Each number is 128 + 24 x the weight over its row's rms, rounded and kept within 0 to 255. Layers, rows and columns count from 0. The size above them is the row's rms in percent of the matrix's.

# layer 10 MLP up, 768x192, rms 0.167, rows 227-251, columns 64-127
size [106  99 102 104  96  98  99  95 102  98 100  99  95  91 101 115  97  98 102  97  96  98 103  93 108]
[[ 71 136 123  92 118  90  91  84  97 153 170 100 144  89 139 127  96 161 132 148 120 104 101 190 122 159  92 127 110 159 112 167 123 115 142 158 113 121 132 166 149 106 129 123 128  79 113 124  97 110  87 114 128 171  70 106 112 119 131 123 135 143 118 135]
 [154 147  86 147 134 107 151 124 101 158 116 126 126 131 142 117  92 107 115 107  61 146 133 126 129  80 114  93 147  99 146 101 118 116 153 120  66 142 139 102  82 112 139 117 170 136 100 125 144 104 112 136 127 139 104 100  94 150 133 144 113 147 116 108]
 [115 104  98 172 139 132 107 168 174 116 119 155 124 104 147  79  76 100 141 101 110 130 115 105 100 162 120 189 147 126 110 129 156 137 146 140 137 121 159  92 132 193 101 126 140 163 150 104 144 142 155 131 170  97 112 141  88 141  82 141 146 140 169 138]
 [145 170 130 154 134 107 106 107 115 126 115 126  98 141 124 135 155 138 134 153 124 143 177 130 139 109 129 113 201 120 144 136 136 122 137 125 122 164  96 154 125 158 121 149 141 105 126 103 117 128 104 130 151 143 149 118 129 100  97 119 113 129  87 151]
 [143 139 133 114 121  93 157 124 163 123  98 110 138 180 101 139 101 117 122 165  96 147 155 130 143 125 127 125 129 114 107 134 141 134 127 130 159 138  97  98 135 143 102 143 123 127 120 200 134 133 117 138 113 129  98 151 148 146 122 149 102 126 105 112]
 [ 83 107 146 154 117  89 147 104 135 112 110 135 155 117 142 143 127 160 159 125 120 134 134 148 113 176 129 107  93 137 130 115 135 184 122 136 137 137 116  94  88 138  98 136 151 122 136 153 115 102 167 116 168 154 140  94 102 114 136 121 116 124 118 147]
 [116 155  77 151 126 144 152 132 107 160 138 157 110 142 119 126 165 113 146 153 106 207 117 158 159  98 148 105 106 102 129 130 108 117 135 140 106 133 115 110 136 119 128 138  92 143 105 162 109 171 111 148 176 101 146 141 121 125 151 107 169 112 151 129]
 [127 131 138  90 102 171 164 102 134  87  87  67 135 126 119 137 168 135 121 126 112 122 168 133 126 132 112  92 143 146 127  99 129 122 132 122 123 140 124 128 127 125 121 143 106 146  90 107 122 137 159 113  92 125  99 101 109 105 136 110 128  97 157 144]
 [104 113 137 124 129 111 153 122 138  68  83 128  97 131 122 106 136 123 146 167 132 130 103 163 124  87 137  93  99 146 131  93 153 122 150 143 154 160 108 148 181 106 118 132 114 169 137 129 126 117 158 104 110 133  97 106 102  96 130 109 121 107 119  93]
 [117  94 129  85 169 128  81 106 147  98 124 122 123 157  78 148 143 130 156 165 173 114 115  97  68 137 141 138  86 127 120 143 100 146 159  74 150 175 133  86 162 100 144 134 115 118 186 129 116 138 179 105 121 113 117 126 159  99 142 160 156 144 164 170]
 [126 138 171 126 184 106 122 114 146 126 138 129  92 178 168 103  73 136 122 112 128 158 110 137 112 134 130 108 115  96 168 151 129 114 109  88 150 104 122 154 130  90 116 134 141 126 126 127  77 133 136  97 168 113 115 125 116  97  91 138 200 104 131 138]
 [161 129 116 121 154 125 139 115 106 108 129 101 133 154 147 105 125 161 104 108 151 121 123  59 103 179 102 140 160 118 123 158 110 138 117 138  79 130  91 133 146 126 149 149 103 124 182 132 127 133 157 146 116 120 115 105 143 131 142 133 130 122 120  57]
 [ 89  97 134 185 109 152 110 147 177 165 114 145 118 118 138 117 124 149 144  83 103 110 131 107 104  80 128 115 103 110 122 114 173 137  87  96 108 120 113  94 129 123 151 102 133  88 128 114 144 174 183 115 125 121 124 136 110 128 137 133 124  94 153 138]
 [135  59 146 155 161 150  81 106 151 106 108 147 118 155 152 144  84 142 124 174 105 164 104 140 115 139 134 108 100 116 155 133 150 157 106  95 130 116 130 120 136 104 126 103 118 118 123 148 111 128 144 142 154  75  95 150 124 112  94 149 158 133 121  83]
 [113 125 152 119 119 118 160 121 144 157  85 156 118 128 102 160 123 146 107 133  90 111 120 142 143 138 126 157  73 124 122 146 105 141 144 124  99 169 134 110 120  93 161 163  92 165 170 117 136 122 166 162  59 157 115  99 153 159 158 125 112 111 149  99]
 [116 128 131 114 100 167 127 171 122 138 108 147 145 114 120 107 116 138 175 142 158  89 151 147 144 118 124 149 122 144  74 100  99  99 107 143 121 185 142  97 142 112 133 105 147  96 129 142 161 127 149  98  74  81 140 134 171 108 133 118 170  88 122  97]
 [111  85 100 154 149 111 131 126 116 144 123 148 136 162 119 109 114 116 142  86 130 119 129 140 115 178 114  88 146 164 140 127  87 124 113  77 136  78 178 120 107 113 121 161 148 108 178 133 134 102 128 124 119 114 123 128 149 153 167 145 140 125 163 110]
 [135 159 155 140 129 115  56 105 143 127 100 107 104 127  94 124 133 132 143 119 125 120 167 113 140 162  88 153 124 122 127 165 149 108 132 115 120  88 155 149 116 170 151 126 157 162 118 159 130 143 139  86  76 179 110 133 106 134 156 127 165  82 134 144]
 [167 122 122 146 130 144 135 113 151 117 110 159 188 139 129 128 147 127 185 113 124 157 133 144 174 122 123 187 167  90  68 141 146 125 121 133  96 103 128 122 132 105 144 122  96  94 114 144  96 155 114 101 142 130  94 145  97 123 142 135 115 150 131  97]
 [ 68  95 138 155 164  99 126  95 119 138 109 108 131 139 143 144 172 145 118 114 140 145 109 178 153 129  83  92 153 147  63 127 118 123 107 139  88 115 177 131 103 149 114 122 115 168 133 146 130 100 184 159 128  97 119  85 106 114 159 133 112 139 123 170]
 [154 102 104 122 143 122 123 105 103 139 156 138 134 130 125 104 144 104 141 105  96 126  98 136 125 139 127 128 133 126 105 119  88 133 148 145 107 176 116 147 139 119  93 171 180 138 161 117 155 115 109 183 128  87 157  92 105 130 160 156 145 135 138  92]
 [114 146 134 133 138 112 173  97 104 126 147 134 146  91 137 148 117 111  85 121 132  91 132 143 159 176  99 125 113 103 107  99 132 130 155 125 111 143 121  83 183 144  93 116 114 138 112  95 152 110 162 121 106 135 119 116 117 146 152 103 105 166 163 148]
 [169 132 109 153 118 103 128 110 121 113 143 130 112 126 128 129 151 123 104 134  85 111 113 134 119 181 118 114 131 100 117 119 121 116  91 141 122 138 170  82 120 110 119 154 141  98 137 118 129  67 109 119 108 124 113 129 111 143 154 175 148  80 115 109]
 [125 126 121 117 116 148 132  99 102 115 159 167 171 121  89 131 175 167 107 162 154 106 138  97 164 156 128 138 162 145 101 130 107  95 122 142 155  90 115 145 120 178 115 145 109 114 155 144 104 108 153 106 104 112 103 147 153  88 141 141 173  86 179 140]
 [170 147 110 116 154  88 139 120 167  90 132 129 176 136 115 157 153 160 120 163 128 145 142 139 123 129 115  97 132 130 146  95 135 119  90 124 135 117 106 107 128 130 138 134 141 132 137 129 120 105 127 149 164 115 152  96  71 104 157 111 148 146 123 128]]
# layer 10 MLP down (transposed), 768x192, rms 0.182, rows 227-250, columns 64-127
size [ 96  99  99 100 107  90 103  97  99  98 102 101  93  98  99 110  97  98 101  99 100  98 108  91]
[[162 134 126 163 149 151 167 157 119  74 150 120 146 173 148 118 138  98 145 129 119 153 125 115 115 136 135 134 151 135 157 133 148 125 150 128 114 130  91  90 115 131 152 119 137 128 161  92 126 165 115 118 117 124 145 167 140 111 176 106  88 113 103 122]
 [ 97 144 157 113 129 141  96 105 140 159 131 188 149 137 133 106 124  71 120 152 176 132 147  77 141 149 109 148 128 151 163  95 105 108 134 126 162 144  73 134 107 175 130 107 148  93 115  85 126 156 109 129 112 114 113 113  92 115  89 122 148 160 118 157]
 [121 117 102 131 131 146 160 143 135  76 174 157 171 123 120 175 134 180 134 180 103 110 123 147 114 136 114 147 113 115 120 121 127 150 112 121 123 103 123 173 155 152 152 129 100 137 121 147 106 116 118 173 111 149 105 133 144 129 147 170 145  87 103 163]
 [113 141 100  90 116 124 103 169 138 145 132 158 130 154 105 107 136  82 132 126 152 160  97  85 128  89 132 118  75 144 124 153 127 109 159 104 193  92 163 151 161 170  96 115 140 127 110 140 134 135 125 144 149 148 162 125 184  90 108 137 124 141 126 132]
 [142 111  90 116 142 102 127 118 125 122 171 125 169  67 175 124  94 145 132 107 101 150 128 110 120 150 129 162 112 143 120  92 155 155  94 149 155 119 130  86 126 151 117 137 128 172 101 124 135 131 137 143 147 115 121  85 113 103 120 121 114 139 147 116]
 [138 129 109 127 100 135 145 131  68 142 124 145 106 145 150 101 137 120 169 173 103 170 165 125 126 139 124 160 122 144 102 156 152 129 116 147  98 167 126 118  84 143 139 124 145 137 157 114  83  69 109 148 146  96 165 121 124 132 101 179 162 164 127 129]
 [137 172 120 123 159 133 146 114 131 127 127 109 114 106  81 147 121 158 126  86 122 137 112 148 120 120  94 134 125 154 159 110 115  67 149 192 112 127 152 135  61 127 134 159  98 185 140 152 137 134 126 122 123 125 119 135 117 123 145 144 106 168 134 127]
 [141 132 154 119 157 124  87 126  75 127 158  95 144 108 142 124 183 153 115  93 125 145 152 123 130 117 116 133 134 115  92  73  93 161  99 122 159 117 151 114 150 162 130 131 161 122 123 133 182  86 131 140 100  96 114 110 131 131 111 143 124 124 160 146]
 [163 147 129 123 157  88 101  92 151 141 168 118 139 143  85 162 145 162 182 117  88 143 100 165  97 169 122 111 114 150 129 111 120  79 105 146 147 110 155 117 106 132 123 129 141 153 181 134 131 131 146 160 136 132 144 151 130 191 142  90 137 111 124 137]
 [143 120 101 147 130 113 152 148 146  69 142  95 146 139 104 126 130 120 134 123 164 152 156 162 161  98 118 101 160 135 124 115 115  58 135 130 132 116 123 166 183 166 118 136 141 124  86 133  87 173 104 168  86  93 128 143 146 155 127 102 148 119 103  81]
 [160 177 101  96 145 140 142 128 146 128  90 121 146 122 100 115 161 143 170 147 196 109 165 117 144 119 144  96 110 123 178 123 129 129 135 128  74  89 105 127 107 189 158 142 138 165 110 156 107 114 143 105 129 148 106 155 124 172 108 144 130 136 135 134]
 [173 141 131 185 143 101 138 147 140 165 139 153 121 125 102 123  96 155 118  91 123 124 120 129 145 123 121 141 170 127 110 133 127  92 148 106 148  86  77 169 118 111 120 176 111 123  83  95 137  92 131 137 144 146 117 137  96 122 113 115 122 132 141  77]
 [108 121 105 104 140 119  79 127 148 130 115 141 140 143 113 164 100 126 145 131 127 111 128 136 146 116 132 145 173 137 149 141 160 111 115 165 135  85  58 150 154 158 123 102 110 151 106 177 152 124 115 114 181 142 153 114 109  96 125 131 145 121  99 169]
 [113 129  86 121 141  69 106 109 136 126  65 145 120 105 150 102 140 131 101 164 145 150 182 148 174 153 120 142 162 116 159 136 100 153 153 115 135 145  94 182 110 138  90 126 107 133 116 160 157 177 156 135 120 169 126 136 105 114 116  86 155 172 163 158]
 [ 99 124 135 143 128 154 116 126 156 112 105  97 105 160 159 142 159 177 152  95 157 120 147 139 115 120 135 124 124 153 183 139 176 105 127 112  94 120 153 112 116 175 115 135 153 109 105 165 133 147 161 115  91 110 134  86 106 140 135 128 106 150 143 138]
 [141 100 120 152 126 141  66 130 107 152 166 157 119 120 124 113 173  97 130 140 119 113 107 116 108  87 111 135 131 119 145 156  59 121  99 110 180 133 114 128 100 137 137 132 191 178 126  87 109  88 150  90 129 127  85 144 108 136 135 116 122 126 138 162]
 [153 130 156 144 135 157 111 131 111  86 116 105 141 129 119 126 121 142  93 128 130 192 123 126 130 164  64 131 121 165 132 117 120 146  95 131 132 120  91 121 122 162 145 111 116 130 134  89 135 179 139 141  80  78 122 110 184 113 109 141 108  61  92 140]
 [137 119  98 113 129 132 175 108 126 135 144 135 176  86 151 149 132 121 152 133 107 101 126 168 132 155 149 135 126 160 118 112 132 107  95 117 132 177 120 121 129 117 159 109 126 116 165 101 151 123 120 162 134 126 111 125 141  95 145 113 105 163 120 126]
 [178 152 155 110 136 114 134 144 178  91  95 108 124  58 117 123 128 149 124 136 113 122 135 156 128 123 103 123 143 136 137 123 163 112 121 172 132 145 126 124 119 123 129 111 136 139  77 114 102 121 120 164 142 110 128 123 145 141 166  91 141 127 123 107]
 [107 115 169 137 108 118  89  93 126 118 101 132 129 188 151  87 105 154 145 117 112 124 130 120 155 100 122 132 134 106  97  97 154  87  84 110 117  94  99 188  81 166 125 138 102 121 118 129  86 186 106 141  77 157 168 110 160 110 128 173 125 120 135 149]
 [119 151  78 115 113 154 109 154 107 132 120 132 113  94 152 148 142  85  88 156 154 131 161 126 129 155 134 134 113 141 162 133 146 115  94 111 172 129 165 130 121 122 149 122  76 103  95 123 150 144 122 101 147 159 136  85 106  95 145  72 174 122 139 133]
 [156 152 137 126 104 135 106 136 127  70 151 134 144 143 118 126 124  85 117 177 126 149  81 107 134 130 123 170 122  75 133  75 159  98  86 151 157 178  92 140  83 144 144 176 129 153 145 117 162 143 118 147 153 132 129 117 143 107 102 154 140  90 112 118]
 [176 133 139 159 104 155 146 192 132 122 170  94 155 115 111  95 128 110 109 130 181 113 156 113 120 100 138 129 122 125 160 136 117  98 117 174 116 133 108 134 117 110  96 163 144 152 121 132 156 142 108 109 132 151 114 156 130 139 130  96 185 127 124 102]
 [128 116 102 147 111 101 103 118 114 139 101 119 143 122 106 128 134  71 148 104 124 114 125 126 138 124 147 125 124 107 120 146 120 137 135 102 113 130 158 167 115 143 111  67 137  94 104 109 127 135 147 108 110 138 125 117 148 133 176 157 136 135 167 109]]